From a checkpoint of a small transformer trained on Wikipedia.
Size: 13 layers, 10 heads of 64 (1 for keys and values).
Architecture: LayerNorm before each block, rotary positions, no biases in attention or MLP, tied embeddings, attention and MLP in parallel.
Training: a variant of SOAP for these matrices, 5508 steps.
Each number is 500 + 40 x the weight over the matrix's rms, rounded and kept within 0 to 999. Layers, rows and columns count from 0. Numbers have three digits each.

# down: layer 2 MLP down (transposed), 2560x640, rms 0.081, rows 785-822, columns 160-239
# up: layer 2 MLP up, 2560x640, rms 0.105, rows 786-823, columns 160-239
down785:486523529483573458487519538527534496439537463540482541499496505544542458508524444493521444478508537435529511555496450475524501478534502475522504487507550451455502583536531466569479500559467490482508468519505456486511477510493433519553487632
up786:459474504519480548490531489451533524502484490520487483525474516508457455523496531471505439479474554478571488532512482511536609528482507480498480548593521519570527495504465458532493526471559494444516529484500507499493493564574490478511584502
down786:497482444518496535487432561469499489458504504449560398578525531514505523454516535478494471450521438506459494529476463543570554500544546537470441571457492551505523520487550570475501492459516450516457496527538588468419433516492464515509508560
up787:509488462518464502462394455490464478533492482534493471518475472449525376486553539481458518512528487480503473529417528506503488516444516505489508502515469435460513528509477418529554583469477532604474529426532512430475522567531527519481524493
down787:489488450539444472433576520515572557490533544492492505482479573510496540502432466475554478471500474509471529532601521472515462486550442508379482522505530571555531513463485496503547501470497500494538458474547478508555447476531465535525501438
up788:560533569492477520509525486542393467572500539500457508503494455515564467517519517481480509510412500529467543522527453489430476459465452490584482577492542488474509521525525502532453510444545530505513407476616610574535553529501495537568472492
down788:477562471473493477459441497523447590495529601514464530464555467434548481462427500427573488484460518507535521497500539550519463518502487457513429512496548540591479522429453423553436535530453536432491431501479497475504441595467467489476457582
up789:534527507520461461503528506482495514473523468469516560476486451557473530360495478456556555431520523507395483442518476534530506538517432485475490458504484527484544486436439594485442512400608522576466418457560521560503536468479383458547504509
down789:438512476497458556442560531428518497556474456564506473489480487504509476508415465443503500519457535488501487573540456560504484505519532530451467481498468506524478462435403505482539473497577455487482458488525538461567586536516505456491391519
up790:473541567468527518436465548419518502445490516411495568475455524517518533440564547524533592502535515448463499477559520518511476514521530500501508488539516487482465487489492486471500497567519538462488467480539418484534524583477518569529447544
down790:459456543487591474488491498463496511509521500467461524554487555517550505520645400469491521438473475456490545504587508520496500429516479513473435545463465458477499457465476447500516502453467541469513573447480462518524489482535386449523509506
up791:528478450497455556508464569446434515505537474501546490451522508506520515444498560492585518504497548531454527427588505459515519432472594540568496505527481502482494481482528480488495544406473505563524549517525534425493483547504516486531461616
down791:478461578422548469450505476587511513499485450443488486467547504509552549516497469512500509490446476508506482477503482444479445519461448438540494521520463450466489513493523491459510463503489491500475492517509555613506467572491491525497487437
up792:532473507576487503479528447489487526473509392520526500530574505473500482464560486539479524508462495462539464528483532515552420467556474501441526497503506477497448472483530559467513493563508531527412495435546452456456502453510503436503462513
down792:504443472478552504494512471481474488514541443473517492474567519503480506539474476490493553479553554505535452455583501516453503501502448528507490410551495426475452505516478466431505471467575523434516483463500458459504486453523464470464486480
up793:475554549515451525486455479528471490465492478525456517428463516490505466525496508560530482508531545520481447417428517513471560562520455502453507497387541505558523488518569484461479413526505516540543500477496505559530421439559521406518475399
down793:485526519472477512575507422482560491534451430447541460488504505535486500438476485539420511529548522536463461435537477461464486506594530509554513512528532491536531434538463541422571446474550421575521509523507527468506514553547570527490465601
up794:507540496477539450565445432534522490501525472476538477459401455553492500537502419513554518465469546483532508493559521533580533444481488484509527496535512518459456554539514491555464534501501518512490485519544535491471476526460504588541468524
down794:446508483509511520515524503507497526472533594451518471489435465467463424503441543502503523478474526450571492486459506495553534479523492484425538525588475449517475582430501510580453417502513499464549549509480437514556439491523525460455498631
up795:440475443481439517424460535463555531440452462439433528448513529449560490462543538473409512527522437472505550496535528519481430533534501565495434532518557462502439527517493518539493544496512563491490513487590479458566575419563515510464541429
down795:423553429569470541473493442436517463554475490478531542509520527466531520454513492455445534485530543434484536510540450489488538593424480466508477536517591547545492566468473528552508490489496468525510554567485462417477597515478482442438482520
up796:479467452526540552539463419548518455459550476454408473509489532500500494503487492452511517563433546572442563458539513450522476546453455535488495482474488528536458545506535460464513463478469503468388503493491484478461519474470464504555481476
down796:490548532542480469462474463493452551495511457519548462513540480505480486470539500511405528497556503495576484520476493463529582503467517480531557538610502518490417529508578483455535508485518548582457510533526502471509498515557547516560508534
up797:565460462464528510515501436439516559438446492547546489476475469536492470428529516511514578483547494417530469443538450554600519497507569506578520560506481521470577497485538525505554530519485453384400520493485540478469526548531502461484462437
down797:538469470488475455533393479455510477511485469431537517513488585482529471480516551505598461477533580514446456509560490461563482572405497508501547434541590565502543464448553429499524505532473486406537459557461422485478476489476500492510541610
up798:434555464483507558579421519501493432508486481486476484534492527511473481409502485485450456554447529510499501388477486490483544505500432514529527480507568495466443554449496519549485546509494531523439457445551511587518568519531436475545466567
down798:512495523567519418497510519527437449494507520434417471440504514529476464503503478523603537504490537459561493560493489507464521565581547509535544490479505475585498514468486466493495516450495497495522446552494449510513515441526521462482487483
up799:555440529558507527492523501485503534482510480553445536513520474571509450448502536489516529546430438445498585509528561441447454441547561488502586466523511531541522595501485537536553519404562485544492493493543470520481450495553548418460450494
down799:485558464500460516495460479514521501527461522555506482422525493543485523459448503533514545502509525516531495481520540489492470514426597475494468533576492556533459532546482464507428520469437501472534439531520519507498524517475481503455510532
up800:511485533492484436516478433484498502460497521496483504531495448540520488532500462504526487578552454547488484447523443507510492505462544489496446531479499515532483466493557546449487441532492530584532456445444531517486464395459491513485458591
down800:467508517533519543548449521527516498582512517516515479510459498445509492534570519522484474503463483479483526482501568499558480530496507479497501457523521439497527485455474485410550534501441500437430529532557546487561519509563486515552442309
up801:517565454551557485450487473466522581539564524530497518560480524423435437438494428494499502515501490486441470455412464532587441453528531459464507489535529500413466469511557486480505573493482545528531460501480411463486552537484527457537519493
down801:464480567508489502401556477443517494488407459484528553508431477575514456476521520522456581442427469405542527530412478466454501519515535443554491518538592459551422468459495472561517531585476504522528550501547492567507507514570569466449569505
up802:492516557524486580473501532496477449485582548501407523519573501505531534572572529561559468436474592482448459480524529512520588466489481556580552489561575479454521447483462506414574518525468458416585424480510495564559493501474471429490494530
down802:461509451473550500578475473620473421538519554528430477439542538431504472497446481563536476564509450426493376468549568528514478570483481564547491497478490589561518464473512481455463493447504439538477484432520524482522508430435564447589486456
up803:516504469533513552460488549479503482420505476532495519496446440508488492496512531471527463521587541499539494444468499540539541486538422428474546444512488524491500478514553462584426496425512474570533508494486445504485597550518528578409514566
down803:478544515463471557470524500520526524536488475487464483506482496454460543566538436489492478484511512434531475476531537521463501522443512537472537509509438509465480465483487512492458504553462520441531484516507524487505405553565587518489523430
up804:513428539474464501494475481509508520520493472403565538515540523468496549463509509469504478508526402482532539537536504485473544525515517553507538504508532482502463572508514505500434555449457457431517566549463443505479452558429438507497444433
down804:515513492450485486483505520488490539482518461553542465550441500478507585394531507475473507527541511513472488446506540593478535505563578397502506446521497447472436442538504478473501530462513514490485464522535476456551516527452467480475442574
up805:436518579525496512513511515509473470551451533448520505600502516509465455458482501535534543536412540501501456518488533559451527518545519570520472500500453477515531513462557488556516506469503510502495531453500522500432406495513524481582539436
down805:510543474521505470463495451570498492534495532597552533538503446483496535502522502483545551520491492502516553485517489476522526493466452517458512500542483503528546525484493556388471524522407507469499489507537507525497435533529561477525460585
up806:432504513552416494450500484517435512498433543531525550558491490480560480506565506487436463453497439521431494475501494538481479538484461515545534582536490541527495475418488503570497493494512517499533436525545538442483441473557477471471460515
down806:462531483485468499468481474490469506530512489473480407470505467473450533551513490446443467560498496448490497546555551449528489478563541489482476505478555468477506504500436499496525440467500488521484486547433466460471554538491503514492468577
up807:604477508441504510460438491485572491438541511569464529505510575444512424443500510474441475521445552476552569419491546481479518527516460461518403537471503423470508524470571447468412553548468488468496475483480602496468550513510462460547540498
down807:548458561548529549519523470484538498477518525530494496434613508463544496568489546481496525475547466512417445479510517535552585528553519489488513489502516513481500474542532489479503521494475487459557402460521496552468522451495497576537567498
up808:451551438542591557512508485436464500502439481527495546523460475534496483479530498502526449547534571560544520466443451516541474465490528503517492560506586497525527480527479529517532519434532487557527469478450497544522544492443551495467529479
down808:479477580527502463498518541477529477525416441533559574544554524479489491529531492443541560465459469450522502513445468542385397502468500491498479489502505559486536461455475516489476529527489542459489447497532507531513467512505490500456501599
up809:476461532504550445455486471507496596442469461489410526484538528505499558476561502511527481498474561520487487473477547498482513499536497512500483535548507558434484467473481532483524432533528455510443502461488501491520515432540488502454450452
down809:533577497482530537504515439494497505550475518434517549494524552458475512572459526513519542528455462525480458464532527526457528494541466515515464539468451442466478454553489462414496569487523495548502520516473433463454492486579486494511462558
up810:495535460490413533478517531466467444517567467501515511485446537474524494481537537493563515608557508563530496537486419512452512473548507472527584518549517505470495489458519536475418551467477556408489490499401459483509485466514555469464480408
down810:532602524476504406520533449589473497542431533554512449534488494474471431474470441549540513542509554544450449454440487524564548413509536556496544420565528560450519487462483536527493545474483489469599498503513510455471455440501452429489500422
up811:489564491436495499534495454511548516518469456423486560487456430501476447448552469454457501488471450548507493520550436526469493551549547508511572555458530538499511457560565511514505521569478528496547460466473507471473416467547509488461514513
down811:480525514547563489423490498449613455486493430539557600485538518535505478473537524596574501462482487390523474461466525477495549528497594535568550544447522622573430490530470554450545520487549474509468523503473459435439467548514540499527500575
up812:507550534482527483476501536420409482486502444390510501518525490539515576467541436410478508489517560559470437496472527492554565531539554515525517519554517395541424520522557588538551516516460438528452514549471476497520517517509463543519465498
down812:473500466460495487470471488522493393527576542458533541488450485444502470478530561450515527601539559466521538500459518487431483476515540521562498527447492498505504511540524501521490496544504512521562504562395453572523488468490453573474530461
up813:523454554545474492406512433472510443507552457495512475483532461513485541474447502559487526532493551521463414511532536628373496410522492501550465482460454528501513462438497442467551518485464478503515519521494478540477481589533462535445472484
down813:462433528435518523535452498527464481545528428486485491502495494432551526547475507462522426403535538464429496459547515457478495534466527588529496498498541493560472436402471439498472482497539555526503493480522485414488540477519461501522448503
up814:531495514543530490468487454454494465525481580502493479483516491474521494442513572498609518548472494514473520517482485513483514534422540557531432465473455526471459532520460435476495577446516483514485567456451429560469545539451496498542490488
down814:572572473480515446474469484560539539573541544530539478538486553485582444523476450519538559498516462486516514494515502477522538470544540516512449536549536509544512470445517532499567512443522428483462545454462452492476484474514465532490527494
up815:466508540517447514497478452524416531504463482547571493438460459532488406447496522435586521525527582495521505527527533458573463483439483503509529579495453454564531532529532445526530518512498459440453454532574530463523507493483452475482487426
down815:512479419526523493535492474498506549511507523589508516485531498509450461467457497450504494523522503508487389468476484435416439450462482457488495495490522520587478501469484521497482442515521516552533442467542543528518479470480510491528511470
up816:465481487503479481451512455415450436474517423479476535442485450483517532469535562389585431470553452425474489498537542506501545440524486541534466508448496524513541497493500469513438547482624524479538462485478526459511512417449481469446509426
down816:493532498455572533500534479542442548524485469467563513499505488504550469501479547547490535466438453502510446490481488465483493453466481438475472477508494434493482465525524504464495492518496463470541503518483484497516517543523447533470491477
up817:530473518462517463484481509509516502470486490473552548453514506480496506474495515466488481509624486486538484473440513481497491505466500511499549561482579496503496462468512495511524481571489546492540498443525496455527446462521544485520518468
down817:519530458478534517502476428528452497496493528485511544475534523493466524502532477501517466575471475447447503473484499447483497517486507515491446486545509488573451508445537517443537572470479481442450545510537507536524591526453505520508478508
up818:499564484517517527483478501528469521486596495447519469521445521564533517544483495406393456436529507536461408525496574461485488521460533535496466560483421484489510547559490537570550487492471434481479513511525500428446524561497486509449486459
down818:510539488486490480506499475510462506484575532468454520477531515480497517414546575461472589589520532442525500525453454486527488488516477442489430517460548459455443486464493491518417493491536474515518511457501536537486408489562510505520494492
up819:451512460569509561469448481438511480465524536515514515483457539525525525482510482471487541483513510529473455527439529503471514471523496522485522436492482449505399475407442459453501601542423583437501544570508395476520525480498490492536515564
down819:540565543486452518532439514502542497559471452500517516530539476503481540507559490505456466541474501409442564499492548471597509468451469440537516498406532447548473466557520486569558505506437508574520483493531475489550515566505559479438475539
up820:547545522574535493500549523441506536394453513478398512494514548620539476501511498515502485499487425485501494565508559486515448589554466447486515511517577549533500523494555527492522468493465474511491536480535496448587522471469508546509478515
down820:440493571509426499527522458463518536505558440435411407537472477484488471498558543519493493477450504493505485418510530555476478472492563518503488489457518502488464497551497506578542539530513517494517568550524531505550499441478495582509456620
up821:486572478561463548463553522471419572541525504509471554533488511484484490486538461522554450445533503513498453482535529590485520522486435486460473499459464520466506506468579433460465557456482445473474451445493495498559534423518561515567496496
down821:484531499461480521491504539445535416392498471538549465485494492483501463504501489417489516501497451405540448533466492471502505511459497442417492495528530564463527554506478485515489489519487509494526502546531479517455551487538502472460518437
up822:612502491466526549436558517556523538493453579531566481501465551521518499501562475443489529492518553501549582494424509604538517520465445539463547509519487495534493450465520566550499496478569539432587536455545486453499520524479504547524538498
down822:537489440516448499499487502518554485508580513458537507489483494500449512471549547479504475507468451476487472407541479480479464496469412549577497541488483415522485472483458515506497515414510378472495518529490505546499457505526573499510469415
up823:529496496536534527471470508540466547498488529410437544452443463499546437491525481486449485523475485468516566535553536544516554456431533504520486489483498548492469393486546505490446471451559468486478567442481615431528374573477501458433538467